config.toml
n_layer = 9
d_model = 640
n_head = 10
n_kv_head = 10
head_dim = 64
d_mlp = 1728
vocab_size = 12723
activation = "swiglu"
norm = "rmsnorm"
norm_place = "pre"
norm_eps = 1e-06
positions = "rope"
rope_base = 61800.0
rope_fraction = 1.0
qk_norm = false
attn_scale = 0.125
bias = "none"
tie_embeddings = false
parallel_block = false
extras = ["local attention windows", "value residuals", "skips across layers", "capped logits"]
init = "uniform"
init_std_qkv = 0.0203
init_std_o = 0.00478
init_std_up = 0.0203
init_std_down = 0.00291
optimizer = "adamw"
lr = 0.000673
beta1 = 0.9
beta2 = 0.98
weight_decay = 0.23
lr_head = 0.00504
grad_clip = 1.0
warmup_steps = 452
schedule = "wsd"
decay_fraction = 0.667
decay_shape = "exp"
final_lr_fraction = 0.0
batch_tokens = 131072
seq_len = 1024
doc_mask = true
train_tokens = 1230000000
steps = 9385
dataset = "wikipedia_en"
Each number is 200 + 40 x the weight over its row's rms, rounded and kept within 0 to 999. Layers, rows and columns count from 0. The size before them is the row's rms in percent of the matrix's.

# up: layer 6 MLP up, 1728x640, rms 0.038, rows 941-995, columns 120-159
# down: layer 6 MLP down (transposed), 1728x640, rms 0.0343, rows 941-994, columns 120-159
# gate: layer 6 MLP gate, 1728x640, rms 0.0373, rows 942-995, columns 120-159
up941,091,171,185,142,214,128,206,197,133,150,188,159,195,182,232,165,230,161,225,154,144,181,191,204,249,254,190,289,248,229,231,207,170,279,175,225,201,99,194,221,247
down941,093,182,177,260,202,208,202,197,198,179,203,252,225,179,221,195,116,273,241,141,169,242,185,258,279,203,272,248,149,185,69,237,208,261,167,227,146,244,139,198,144
gate942,093,169,207,199,220,158,212,300,204,124,181,179,196,221,154,193,189,147,184,248,162,232,258,161,276,215,183,166,196,276,198,142,217,158,205,198,260,217,148,212,182
up942,098,213,255,202,169,165,126,271,161,230,208,239,147,162,144,266,170,197,207,255,159,205,263,232,208,137,157,208,202,183,194,236,175,235,121,172,211,180,191,208,238
down942,098,271,199,187,178,178,195,164,245,201,180,180,196,169,202,163,205,199,236,152,259,169,316,208,196,247,215,168,272,210,208,181,210,203,226,196,189,147,181,183,195
gate943,101,137,223,190,218,260,144,176,221,227,126,213,154,183,200,219,177,213,77,215,180,273,175,264,125,194,192,298,203,191,209,190,163,266,203,214,228,216,220,188,224
up943,105,195,222,133,155,201,281,206,163,228,135,209,224,182,190,261,210,201,128,153,150,265,270,185,200,213,235,233,222,165,228,208,230,156,191,204,191,124,160,217,226
down943,105,170,140,194,148,196,187,163,194,158,126,214,216,255,208,165,161,160,88,194,301,225,213,81,162,140,74,187,156,220,233,240,244,170,188,220,280,202,219,222,200
gate944,087,189,227,194,235,186,261,165,226,133,181,239,164,247,152,201,196,221,197,154,218,310,151,168,225,158,217,242,202,209,90,177,215,182,213,134,136,210,260,181,211
up944,087,209,94,145,272,197,171,177,178,158,161,202,223,167,229,228,212,244,210,145,185,335,224,195,222,171,208,312,182,127,175,160,146,171,255,189,181,174,178,191,225
down944,082,218,180,148,183,248,211,210,282,215,230,138,196,218,188,179,166,184,257,280,215,160,233,199,160,181,183,220,231,95,256,188,221,252,237,140,178,195,219,176,144
gate945,107,188,195,226,220,241,163,145,271,136,220,206,247,171,220,198,181,162,197,136,167,230,228,229,235,227,185,200,151,218,243,193,160,165,188,219,248,162,198,172,169
up945,106,162,150,239,161,117,228,156,303,176,129,208,312,162,186,90,193,143,234,110,166,221,144,198,225,151,199,172,185,200,261,190,209,264,206,230,198,211,201,157,139
down945,103,135,97,169,148,253,240,248,210,147,219,195,240,222,196,189,223,189,184,143,236,224,192,196,252,216,238,201,170,228,186,195,259,219,197,279,169,207,233,236,127
gate946,095,229,159,160,189,191,252,156,238,131,95,180,249,281,179,234,163,201,220,210,203,186,228,198,246,218,229,211,175,230,237,143,170,165,127,112,213,251,173,216,184
up946,098,176,213,144,155,156,194,221,163,139,249,182,163,144,118,165,110,217,185,190,197,216,207,249,212,173,268,223,241,192,192,210,202,159,163,251,222,183,273,230,205
down946,098,298,216,154,204,171,214,224,157,230,279,198,278,146,114,225,199,187,194,160,179,192,266,262,173,209,235,192,217,175,235,253,162,235,234,214,171,220,180,260,212
gate947,105,174,244,282,205,236,131,222,215,206,162,150,196,186,244,171,171,198,269,182,233,219,225,169,164,199,198,258,197,201,245,255,160,230,261,140,276,147,283,172,159
up947,104,148,283,200,154,250,222,255,186,235,160,246,138,247,230,174,227,175,173,242,194,217,292,182,210,221,185,249,227,190,197,177,184,218,166,159,221,207,240,168,206
down947,104,196,257,218,66,198,219,246,225,176,184,243,209,202,91,228,139,151,177,188,145,244,161,197,213,174,186,199,176,219,188,198,175,182,208,200,203,228,235,282,203
gate948,101,229,166,211,195,93,184,171,175,210,247,147,158,120,193,201,136,164,220,225,176,186,260,214,173,222,175,215,201,124,193,202,157,226,116,223,220,174,172,128,191
up948,103,180,172,121,253,185,245,129,207,228,243,257,175,198,171,248,215,169,156,196,145,218,236,255,213,165,170,138,229,188,160,227,163,164,271,185,271,215,242,298,223
down948,103,292,189,182,253,161,188,234,211,235,209,237,235,169,136,224,231,179,194,147,211,200,203,173,220,224,238,173,201,275,129,147,201,256,281,226,200,150,243,246,181
gate949,105,206,219,245,185,165,168,215,283,199,305,125,155,178,226,171,248,195,201,179,264,208,144,258,153,142,198,144,237,148,242,217,184,204,216,165,161,224,219,198,150
up949,103,201,143,191,187,231,154,190,212,212,180,246,200,185,193,228,194,235,194,169,230,127,210,233,221,213,164,161,180,173,198,193,134,243,208,215,206,144,237,230,166
down949,103,186,190,206,218,207,244,181,170,175,204,224,148,198,231,183,205,206,142,189,164,205,203,158,164,206,188,205,242,211,247,162,205,274,168,214,265,242,212,232,219
gate950,104,123,183,238,163,196,112,138,218,226,159,214,199,181,116,154,180,144,203,154,223,229,153,192,216,217,184,229,203,179,195,202,225,231,198,195,209,216,185,112,210
up950,106,225,150,184,246,174,91,256,209,237,193,212,204,238,203,234,149,226,186,265,140,198,198,179,256,170,150,192,147,218,156,221,186,128,284,236,176,228,239,242,178
down950,106,245,189,218,165,187,148,251,199,156,167,187,224,127,205,214,205,232,132,205,169,171,214,231,228,257,150,181,236,224,255,266,246,201,168,205,133,167,122,136,162
gate951,109,157,184,158,266,251,190,214,243,188,204,153,257,181,232,180,200,164,242,261,212,134,214,163,147,252,208,176,231,227,190,242,97,171,239,268,174,149,258,197,183
up951,106,81,181,162,214,170,219,253,147,287,242,231,209,226,226,257,149,210,199,226,202,173,196,179,284,217,221,199,194,147,199,204,215,222,154,206,253,224,165,255,204
down951,107,222,276,132,214,123,166,222,166,155,219,141,237,189,207,169,166,254,199,131,271,204,144,246,234,171,251,214,163,193,174,204,133,229,160,200,256,258,185,216,195
gate952,104,228,160,184,144,95,256,224,202,189,166,169,141,195,233,182,182,248,182,210,204,208,210,198,255,271,206,167,150,223,165,201,207,145,193,178,212,134,223,219,171
up952,104,223,178,230,194,125,236,209,200,208,262,148,174,261,242,261,239,147,199,142,224,239,248,181,268,158,221,183,237,226,246,103,183,207,233,231,280,180,222,140,268
down952,104,196,220,219,150,289,172,255,228,190,216,223,144,187,210,187,195,234,236,259,166,178,241,174,122,194,186,216,191,215,269,163,212,122,234,269,232,204,238,156,132
gate953,104,210,257,189,135,222,218,144,214,187,216,196,261,169,214,154,229,167,168,137,210,270,156,174,200,179,245,215,239,208,204,128,267,176,243,216,202,155,224,192,194
up953,105,230,171,216,270,150,138,211,158,256,180,190,222,197,136,189,196,193,139,142,187,187,174,203,181,210,204,162,202,216,239,238,178,244,204,193,235,184,211,210,268
down953,104,171,137,186,181,195,281,162,219,261,229,197,242,197,201,184,137,149,199,190,211,231,141,192,216,166,171,189,174,152,207,149,207,224,255,214,180,93,230,236,200
gate954,100,213,254,164,142,169,259,241,218,168,215,153,256,203,229,242,219,194,148,170,228,198,159,237,117,215,233,215,160,253,216,183,144,153,169,182,133,114,187,200,186
up954,105,229,230,212,211,179,186,239,187,177,203,132,223,249,212,213,167,210,230,220,198,201,176,163,224,184,152,229,178,212,174,215,128,202,192,173,170,194,292,211,212
down954,102,183,137,235,150,198,242,213,179,214,244,183,144,163,246,163,127,181,216,188,120,249,209,122,165,140,249,209,243,178,175,147,216,158,163,243,149,277,198,188,179
gate955,091,199,257,176,149,153,125,230,192,245,230,163,124,166,201,125,132,207,211,131,198,235,181,195,236,299,182,207,267,170,227,223,184,201,200,205,268,260,161,240,197
up955,092,228,240,182,220,160,211,169,240,164,191,203,190,175,184,188,266,279,230,200,136,214,236,221,215,227,204,198,195,152,166,182,209,191,134,229,186,237,120,191,147
down955,096,181,285,162,211,131,155,192,304,188,226,191,177,237,233,207,176,169,187,268,157,186,166,228,214,215,185,210,207,208,181,178,124,220,197,207,200,176,182,191,132
gate956,096,215,222,254,188,196,183,166,188,249,144,201,247,214,209,119,217,165,212,172,258,189,192,188,269,120,242,216,112,215,196,132,210,235,194,274,234,243,167,183,253
up956,100,148,174,236,226,246,225,154,222,196,231,203,232,260,229,198,173,253,236,224,171,193,239,166,203,201,212,158,151,199,234,156,258,228,167,258,271,218,224,134,245
down956,101,172,198,96,237,246,175,206,230,170,168,193,162,219,192,184,155,266,193,197,213,174,196,225,197,119,253,240,259,202,187,212,146,187,247,118,143,211,218,202,168
gate957,096,165,221,278,242,209,234,197,209,171,175,238,163,235,201,288,183,169,180,197,179,230,193,161,211,102,271,247,173,209,184,243,201,250,129,219,160,167,121,203,196
up957,098,185,245,260,221,189,190,195,159,126,175,189,181,161,207,249,210,229,160,188,251,201,197,207,169,102,274,242,230,182,228,178,214,222,175,173,164,205,137,131,172
down957,084,258,147,214,194,157,197,181,194,160,243,100,164,273,179,140,195,132,212,203,174,169,188,221,173,218,135,135,189,184,216,174,164,137,165,189,217,161,269,165,226
gate958,085,227,173,275,221,158,272,197,118,237,197,207,154,141,297,199,167,201,215,204,257,274,157,179,170,152,233,213,185,240,190,149,207,262,171,192,193,176,201,173,224
up958,089,170,230,137,276,171,191,181,170,201,171,165,201,148,97,173,191,152,192,129,221,240,231,270,162,193,101,229,133,179,184,232,227,214,304,196,187,127,159,176,203
down958,087,176,221,194,196,192,242,216,117,203,216,301,181,196,155,131,219,168,200,218,276,221,282,221,172,237,255,240,128,263,233,202,152,182,222,207,245,201,149,259,180
gate959,101,187,242,222,222,219,186,159,227,210,246,232,183,229,180,229,216,118,234,225,163,230,84,129,263,194,270,211,193,196,215,161,175,152,131,245,101,258,151,186,215
up959,097,191,200,137,290,205,126,177,221,210,217,208,171,262,145,154,184,184,230,181,198,162,155,218,179,192,240,158,202,217,231,274,188,190,134,181,197,161,162,155,223
down959,098,171,187,218,239,206,207,225,127,204,185,255,165,205,149,165,148,189,132,241,140,162,174,249,185,142,244,175,203,192,174,209,190,174,257,199,253,256,314,225,268
gate960,098,199,263,217,177,133,166,261,254,166,187,214,144,212,287,185,170,142,223,233,217,219,167,210,129,192,246,141,192,298,215,189,240,231,197,199,227,274,137,118,184
up960,101,193,129,218,155,189,129,116,195,197,141,246,263,218,184,176,202,224,262,216,245,187,107,238,193,257,243,177,175,140,253,268,245,281,256,187,162,260,115,207,188
down960,095,165,168,201,204,167,160,202,180,183,201,226,211,237,220,169,202,186,221,220,195,230,112,256,159,147,182,238,180,192,210,204,237,227,227,245,131,214,190,250,234
gate961,083,142,164,215,176,262,272,261,170,202,203,190,233,219,212,165,110,172,143,159,208,257,225,193,249,150,220,200,186,246,225,176,173,161,182,257,221,199,240,147,308
up961,087,202,202,166,183,226,269,206,211,199,230,235,114,167,220,276,274,191,132,201,119,205,141,178,210,204,187,170,207,152,192,140,179,178,210,169,221,114,230,197,248
down961,087,213,209,152,206,210,210,168,229,199,239,203,143,192,195,265,199,234,249,235,224,233,138,191,146,206,199,206,208,245,205,227,149,289,169,223,251,240,209,221,182
gate962,102,149,249,198,139,184,148,236,251,259,207,275,204,233,245,202,185,238,253,226,168,162,222,261,255,183,211,235,187,209,156,236,217,225,201,144,224,186,225,201,191
up962,101,232,234,245,186,242,166,157,157,197,165,194,217,225,258,222,254,218,164,205,214,197,227,230,181,235,213,174,270,204,189,255,188,174,185,125,222,198,162,199,185
down962,103,225,221,126,284,262,259,172,163,220,195,148,160,140,268,172,238,252,177,185,214,160,212,155,172,231,174,198,206,108,253,159,172,145,222,182,246,164,197,214,219
gate963,100,204,285,279,156,227,173,233,214,162,276,120,257,145,186,145,213,142,160,189,111,222,167,242,262,179,209,220,130,174,169,216,170,146,204,207,225,199,191,163,121
up963,098,349,175,213,175,206,102,174,188,198,174,231,292,203,186,228,248,282,246,203,275,174,251,179,132,124,209,189,202,181,199,218,276,123,152,255,183,171,212,254,243
down963,099,150,207,195,176,194,164,200,174,199,200,151,202,161,155,225,152,203,192,191,116,236,201,220,225,163,242,198,163,200,208,206,136,212,165,260,194,215,189,221,179
gate964,107,146,202,185,196,178,188,139,200,221,151,204,189,224,212,142,125,203,223,187,177,168,166,188,234,200,172,164,155,210,194,242,257,231,133,191,148,223,163,234,137
up964,107,249,251,214,185,272,208,133,125,216,205,162,166,239,175,199,177,210,156,180,252,231,241,261,223,152,241,312,245,203,158,200,140,167,199,220,273,160,163,232,220
down964,108,165,216,141,204,213,152,211,121,195,167,176,203,209,223,179,188,269,195,261,237,110,175,181,268,237,171,260,206,141,197,192,194,213,137,223,145,165,200,254,207
gate965,103,226,252,211,172,114,196,206,218,235,199,146,200,184,206,242,175,154,184,246,204,211,203,183,184,183,150,240,197,254,174,267,153,183,248,140,291,204,207,236,227
up965,101,198,285,240,206,217,168,187,218,223,234,201,130,190,203,219,237,191,143,174,271,217,198,225,196,149,307,183,168,171,222,160,208,175,149,214,195,225,217,268,135
down965,102,190,251,240,253,147,169,212,245,194,125,147,131,186,192,156,150,198,170,165,213,193,158,202,175,168,144,179,296,220,181,140,208,151,174,199,168,220,156,197,228
gate966,101,210,188,171,161,177,188,160,192,137,179,158,275,165,116,221,164,202,202,266,233,185,121,190,192,164,185,216,182,203,146,138,174,186,167,156,199,183,203,152,143
up966,100,202,222,316,113,151,220,198,229,246,234,187,187,188,197,217,268,130,219,159,234,240,244,123,202,174,252,184,289,146,255,292,159,176,232,201,231,187,163,156,189
down966,101,176,164,252,185,206,157,229,173,279,207,216,186,220,269,201,194,247,244,158,142,281,257,165,145,247,183,158,193,160,222,128,206,211,172,225,134,226,159,258,174
gate967,093,173,214,265,268,185,176,152,280,191,202,215,176,236,222,204,111,167,220,190,239,207,227,154,165,234,190,152,166,207,222,231,194,143,205,172,223,224,228,177,218
up967,093,245,223,205,227,202,185,186,183,173,235,150,165,233,201,264,216,177,159,199,208,277,248,199,122,213,252,230,190,177,141,167,274,179,167,243,266,243,237,206,275
down967,095,170,151,201,217,242,245,171,146,182,200,211,217,230,241,136,248,301,180,163,195,250,185,185,165,228,120,170,198,228,272,100,200,205,213,133,175,228,169,145,248
gate968,105,179,285,170,182,130,238,208,191,175,205,162,219,274,312,183,162,181,181,236,188,169,131,174,227,136,159,178,260,208,155,174,217,253,163,148,150,180,75,239,187
up968,100,183,191,144,238,158,217,194,140,206,205,154,140,166,219,183,152,90,201,189,229,194,224,158,238,88,179,189,143,158,185,207,234,257,149,160,195,201,209,209,139
down968,099,264,226,173,218,180,157,165,132,170,185,156,205,156,157,241,197,172,164,194,177,169,210,286,168,219,207,193,185,245,182,233,248,186,261,221,155,155,165,217,126
gate969,093,142,268,151,250,295,271,149,224,174,226,155,164,132,209,174,263,177,177,178,169,238,207,185,192,203,271,174,192,241,201,170,148,226,233,160,229,260,249,182,228
up969,092,197,272,241,230,261,250,205,168,248,273,166,198,213,293,259,135,151,165,157,184,210,173,205,236,133,197,197,221,235,208,186,157,76,222,188,201,230,212,221,179
down969,095,214,163,205,165,213,214,188,172,178,277,146,222,122,243,215,171,197,180,191,199,116,257,215,156,201,160,201,221,201,150,220,229,246,188,151,238,152,184,251,148
gate970,108,169,208,184,158,194,242,243,208,296,213,160,118,227,172,230,202,201,223,196,136,168,126,166,210,212,211,186,291,227,138,189,161,206,179,187,208,178,225,223,200
up970,103,272,184,190,228,214,199,239,148,164,238,219,227,236,159,266,283,221,287,249,130,240,150,150,124,196,203,213,189,174,192,253,218,220,174,179,234,159,223,190,190
down970,104,177,176,176,262,176,134,138,259,265,208,198,165,250,230,201,212,164,175,161,299,189,186,170,269,193,179,163,246,184,148,178,163,151,238,178,190,254,236,224,211
gate971,112,237,253,229,129,216,201,205,216,206,253,229,176,195,152,200,172,186,143,213,110,180,171,150,168,227,196,196,204,153,193,213,200,240,164,180,195,155,197,193,117
up971,102,163,222,188,181,216,235,212,168,234,260,276,185,137,243,171,243,122,195,150,83,166,182,207,232,144,200,215,239,245,239,202,156,206,259,182,111,196,275,211,222
down971,103,186,198,223,193,138,243,245,151,221,193,155,227,195,249,251,218,217,205,171,229,211,242,213,236,143,173,167,172,223,129,152,133,135,206,217,238,163,224,248,188
gate972,113,139,246,177,190,180,129,212,185,241,204,221,206,290,147,228,250,173,254,221,179,163,238,199,237,168,204,188,218,175,142,271,197,168,183,168,190,183,83,235,162
up972,104,180,232,167,207,277,198,201,237,238,197,119,264,221,208,274,148,257,183,193,125,200,244,210,180,134,159,168,231,238,130,186,172,233,153,269,202,236,160,198,207
down972,105,220,189,197,207,202,158,161,215,219,236,279,187,233,122,213,171,171,189,186,249,214,173,147,226,195,202,242,165,201,207,213,170,236,285,158,214,189,150,232,211
gate973,090,223,209,219,185,214,218,155,155,169,219,215,177,187,237,186,247,163,211,188,194,222,146,235,183,218,241,164,229,301,207,210,211,218,231,212,128,168,189,175,106
up973,092,211,190,196,186,221,157,181,225,195,174,174,162,286,204,197,212,129,206,147,227,207,175,197,229,241,239,168,184,293,210,186,118,158,198,274,302,259,264,238,249
down973,095,213,184,197,183,178,208,159,200,175,196,187,211,171,123,214,257,223,178,227,175,233,227,87,152,177,217,169,212,189,254,309,242,210,272,220,182,213,168,243,193
gate974,102,204,145,221,270,153,181,250,265,190,188,160,222,183,113,204,176,157,236,153,232,236,174,174,199,271,240,237,235,209,226,228,244,185,106,104,181,183,191,151,178
up974,104,201,175,250,212,189,155,161,206,174,201,162,230,185,149,153,159,168,165,182,226,221,172,212,293,308,188,210,141,211,267,184,200,121,141,193,188,231,221,136,154
down974,098,227,217,201,285,218,165,216,217,193,145,221,255,261,228,200,195,170,243,218,157,260,166,148,200,240,205,208,197,192,242,163,197,165,192,230,187,215,181,131,180
gate975,094,210,174,198,255,233,304,195,273,152,212,243,194,152,232,204,239,222,185,173,209,221,235,253,199,238,135,224,214,166,230,271,163,165,256,221,230,168,144,230,121
up975,097,231,207,192,152,259,199,148,242,103,92,229,160,258,240,200,303,203,205,170,216,158,66,196,171,152,204,169,137,245,170,207,211,180,211,225,175,249,233,189,274
down975,096,188,180,255,246,212,211,227,216,191,170,209,231,168,220,279,153,246,123,162,160,174,176,173,139,180,257,176,139,146,283,222,152,173,126,197,238,185,206,207,191
gate976,100,218,219,186,158,214,157,152,151,229,210,143,145,186,187,214,202,94,208,153,256,166,184,206,228,151,198,236,242,215,307,181,172,184,144,143,167,177,179,223,142
up976,098,280,143,201,198,222,226,203,225,140,212,178,243,178,242,155,218,140,220,158,229,176,283,227,271,162,230,155,196,195,147,253,150,189,215,185,233,282,192,160,205
down976,100,233,231,233,260,159,183,202,194,189,217,156,261,174,223,237,124,119,205,169,194,265,232,214,277,202,190,192,251,112,208,127,184,147,202,230,186,214,246,243,192
gate977,115,199,282,234,195,256,200,283,253,158,245,117,224,210,182,216,169,200,210,169,186,174,267,203,202,263,217,227,155,161,157,188,155,185,196,192,193,270,226,196,335
up977,114,139,177,220,287,203,132,195,198,180,168,235,162,262,181,164,155,174,209,284,221,201,216,152,226,144,232,189,232,259,180,198,162,256,193,194,235,149,146,240,185
down977,104,262,220,251,179,238,233,200,173,205,158,181,187,232,202,170,111,213,204,252,191,227,126,256,197,132,247,204,248,274,196,224,126,259,258,166,222,126,176,291,204
gate978,086,169,245,202,163,164,234,202,198,130,206,213,182,237,241,151,263,217,138,171,198,176,224,156,150,197,176,212,278,197,204,169,227,182,239,179,80,217,179,213,210
up978,087,223,164,199,160,175,200,272,131,255,262,216,217,210,180,205,207,222,157,198,172,223,196,262,275,178,215,183,188,227,221,216,146,132,268,289,205,184,185,210,237
down978,088,223,219,202,195,227,172,195,204,177,203,178,190,196,175,200,196,159,199,220,223,185,154,190,240,199,188,176,188,177,253,334,261,239,200,201,166,192,191,241,215
gate979,091,184,205,195,225,262,233,227,149,231,165,146,230,203,191,144,221,284,140,141,164,249,277,253,210,248,156,265,168,235,164,201,268,183,216,143,250,164,180,226,189
up979,094,218,175,179,209,164,166,219,211,214,169,193,152,178,238,155,250,246,179,217,240,165,201,218,212,235,135,171,266,222,216,147,212,260,176,229,193,294,150,263,285
down979,094,237,198,125,224,210,213,252,190,199,215,215,176,235,178,180,221,224,200,130,177,211,188,279,226,184,173,176,269,281,201,271,233,227,186,245,230,163,130,211,244
gate980,109,266,221,243,184,170,189,138,99,188,223,223,249,242,136,193,181,102,196,159,204,169,182,189,272,208,208,142,170,219,236,196,199,185,166,222,256,201,151,204,119
up980,112,184,222,208,203,188,227,265,169,202,174,219,271,217,171,194,221,213,212,206,228,167,169,241,279,210,228,176,196,279,172,137,284,230,213,198,122,263,222,155,216
down980,106,164,164,257,187,160,181,211,175,179,190,159,164,201,230,209,198,254,191,152,259,217,181,209,317,236,164,240,177,181,197,223,198,235,207,192,206,240,208,144,197
gate981,099,229,222,187,232,255,183,234,174,171,187,214,129,256,195,192,176,204,127,161,225,216,245,247,157,210,190,234,254,209,251,170,231,219,271,212,216,212,195,219,196
up981,098,231,210,263,185,213,234,149,150,226,263,215,146,174,216,222,208,192,148,205,235,133,197,183,215,272,176,212,89,249,214,260,216,150,191,232,146,185,249,226,166
down981,099,131,186,264,123,169,202,202,221,149,185,227,227,230,117,220,260,286,185,185,170,251,259,184,192,115,220,211,235,198,148,204,221,169,235,212,240,201,181,258,172
gate982,082,203,251,135,176,262,230,214,160,175,146,169,230,153,183,162,171,224,134,197,172,279,212,123,147,167,197,176,166,229,194,197,218,176,160,238,170,246,168,252,242
up982,089,146,175,202,247,202,143,176,212,202,136,242,141,212,177,210,191,189,241,156,213,142,186,103,178,233,234,251,196,160,171,141,241,193,249,222,231,219,272,226,222
down982,088,131,238,172,202,240,216,203,250,178,177,180,215,134,105,184,259,198,160,162,121,182,239,221,246,115,234,215,191,234,220,139,194,241,291,193,142,232,213,135,166
gate983,101,165,250,225,139,261,230,209,219,230,255,246,133,188,254,266,225,291,166,151,191,178,209,215,218,221,146,202,220,219,198,257,155,137,153,184,193,153,129,202,161
up983,102,205,94,168,256,196,163,288,218,220,183,239,160,198,194,233,153,163,257,282,245,111,182,277,236,183,198,184,157,142,250,226,200,263,244,172,149,257,189,177,305
down983,099,194,175,157,192,203,192,208,159,240,172,243,227,246,219,305,228,238,133,163,205,177,304,137,158,259,197,190,203,223,262,173,231,187,227,176,220,196,258,224,199
gate984,102,216,286,205,185,246,222,202,189,173,257,98,185,168,196,194,216,149,218,170,168,226,197,254,171,196,197,200,218,181,174,144,201,197,149,121,207,176,180,190,191
up984,100,207,185,218,146,229,253,119,216,207,166,202,181,229,234,210,256,194,213,196,171,223,244,185,230,235,176,176,164,218,244,203,207,221,176,157,241,164,170,196,229
down984,100,78,183,141,160,185,190,208,177,183,352,243,202,193,234,249,196,206,204,247,164,180,221,224,203,207,217,229,195,127,195,194,160,220,196,255,162,206,151,209,217
gate985,102,178,193,200,212,116,272,187,221,236,115,191,295,174,170,195,172,159,209,166,219,211,130,238,228,232,212,187,149,198,159,245,147,207,180,160,233,223,205,216,200
up985,104,231,199,131,185,208,158,153,223,251,253,177,142,216,211,244,255,212,164,210,234,263,163,188,161,225,146,183,173,173,184,271,193,130,162,194,173,220,169,180,185
down985,103,223,94,176,215,172,196,148,102,205,215,234,295,231,192,214,228,217,209,186,275,227,194,215,251,235,238,252,207,199,152,157,163,246,187,235,212,209,69,189,253
gate986,105,154,224,203,170,218,155,166,188,223,181,192,227,207,187,194,270,260,222,132,236,123,258,202,173,179,185,189,234,160,152,181,218,152,217,157,167,230,214,143,224
up986,105,164,203,218,219,189,207,213,171,218,213,305,214,182,189,216,203,225,167,183,155,204,158,290,185,255,241,144,209,237,291,216,135,227,282,197,186,258,181,213,171
down986,106,257,242,180,235,162,186,153,212,211,184,247,162,234,198,214,183,148,265,234,174,278,179,201,216,214,220,164,174,167,251,161,264,136,227,233,173,208,137,232,188
gate987,103,195,237,152,126,286,189,230,205,206,230,199,205,225,195,165,267,276,214,224,216,191,159,159,158,293,255,218,225,233,179,191,153,227,222,190,179,179,204,190,134
up987,103,203,164,257,147,212,255,227,163,177,218,190,179,262,224,159,223,189,216,309,238,110,169,180,209,137,248,196,171,273,134,221,218,231,220,214,112,228,220,256,147
down987,104,128,106,303,149,205,245,146,159,261,173,178,242,170,187,203,179,224,191,267,200,149,152,205,194,228,214,207,169,190,233,171,224,240,206,216,104,201,155,267,150
gate988,098,171,232,172,193,212,225,185,210,193,262,123,248,203,203,263,179,179,206,194,176,192,288,141,229,194,205,207,176,150,101,222,173,231,188,243,200,133,178,184,222
up988,099,220,151,251,191,244,173,217,240,201,175,124,286,244,218,206,224,154,140,208,170,199,120,214,208,197,160,258,197,208,172,198,133,150,177,232,162,168,231,276,258
down988,099,236,202,189,237,101,137,223,208,186,147,169,133,180,180,223,202,212,222,166,145,215,208,132,207,176,220,257,176,279,168,265,210,216,141,241,302,147,168,249,171
gate989,099,188,157,241,194,147,220,136,209,201,187,186,161,230,171,260,225,167,260,208,196,219,207,183,151,263,182,186,193,181,259,120,205,213,147,123,122,173,114,215,173
up989,100,163,215,152,260,209,132,163,217,211,247,250,192,300,199,264,101,195,216,214,202,195,207,195,143,173,224,273,188,190,141,157,165,231,200,253,142,158,234,273,186
down989,101,177,183,199,190,219,258,214,242,237,215,173,183,226,220,208,312,183,173,206,163,195,247,188,211,160,147,137,118,158,231,164,163,245,188,180,209,202,186,165,218
gate990,104,190,191,196,91,247,261,244,184,254,188,222,176,183,216,239,237,195,201,215,132,127,207,120,166,178,155,212,223,172,194,185,144,209,236,207,270,221,135,182,177
up990,103,261,185,301,202,164,230,196,295,191,183,168,165,262,182,204,235,185,189,169,225,279,249,220,211,175,211,219,217,210,196,264,229,251,198,108,110,206,268,157,234
down990,100,236,261,182,242,239,180,178,204,192,253,200,197,260,219,146,128,186,227,201,243,323,163,184,220,195,177,192,170,132,267,268,198,212,176,175,172,287,259,232,262
gate991,109,233,135,171,279,205,167,175,170,246,227,150,161,181,191,182,142,140,191,215,246,178,189,214,160,228,260,208,131,122,186,155,134,216,165,161,219,196,263,232,185
up991,103,155,198,171,213,219,220,180,186,167,194,176,151,148,148,212,213,198,151,171,177,329,153,178,192,203,194,253,164,176,264,166,179,237,293,172,206,232,242,190,201
down991,103,116,213,185,221,221,139,190,265,183,208,198,197,270,247,160,185,175,176,218,125,172,115,239,173,161,213,148,192,195,194,238,233,240,162,177,161,237,169,211,250
gate992,106,215,178,226,204,212,180,175,135,189,228,186,225,106,200,229,106,220,183,168,163,237,220,213,180,303,177,234,224,156,214,229,208,227,177,231,226,124,211,208,208
up992,101,223,149,177,234,263,88,230,186,163,182,192,193,215,179,198,163,208,189,275,244,273,292,212,257,176,191,263,159,210,214,187,229,101,266,217,161,256,228,222,167
down992,103,146,219,193,186,125,234,217,206,166,201,265,206,178,216,219,165,242,126,140,159,220,171,239,189,209,232,186,244,206,213,208,157,212,185,132,166,212,315,190,121
gate993,101,155,266,123,179,197,198,222,176,144,207,160,203,159,307,226,159,201,151,209,155,144,168,217,220,271,245,224,156,204,195,234,220,232,206,177,149,177,207,225,161
up993,099,290,232,186,253,241,148,187,205,215,191,234,172,282,179,199,267,193,239,213,291,238,196,281,189,209,224,191,215,224,234,210,240,242,194,178,223,179,182,226,251
down993,101,246,195,206,272,187,100,183,242,245,150,172,183,224,145,160,238,208,208,154,252,305,180,221,247,176,179,191,204,200,250,242,178,174,190,216,200,196,155,206,223
gate994,090,241,190,235,221,221,171,189,184,191,250,174,224,258,110,224,214,185,244,170,231,190,205,252,174,174,256,145,216,220,237,172,144,240,261,147,179,212,205,127,183
up994,092,221,250,187,139,186,239,286,138,182,169,228,155,181,228,196,208,277,135,217,209,174,238,160,268,204,237,183,189,223,205,164,218,211,181,261,270,157,214,240,193
down994,094,253,214,133,239,203,235,226,180,202,220,199,205,168,223,227,270,246,166,189,226,152,170,190,227,190,150,251,271,168,187,194,185,159,224,201,208,188,193,210,222
gate995,093,233,248,235,186,232,165,160,191,244,178,188,237,218,230,114,199,245,231,211,180,141,153,254,176,205,206,153,256,225,154,136,172,211,243,127,228,192,181,179,225
up995,101,125,235,241,174,245,192,236,167,222,142,313,269,173,236,233,254,208,265,169,171,206,55,195,190,180,180,196,296,294,193,216,192,202,168,147,219,169,193,198,142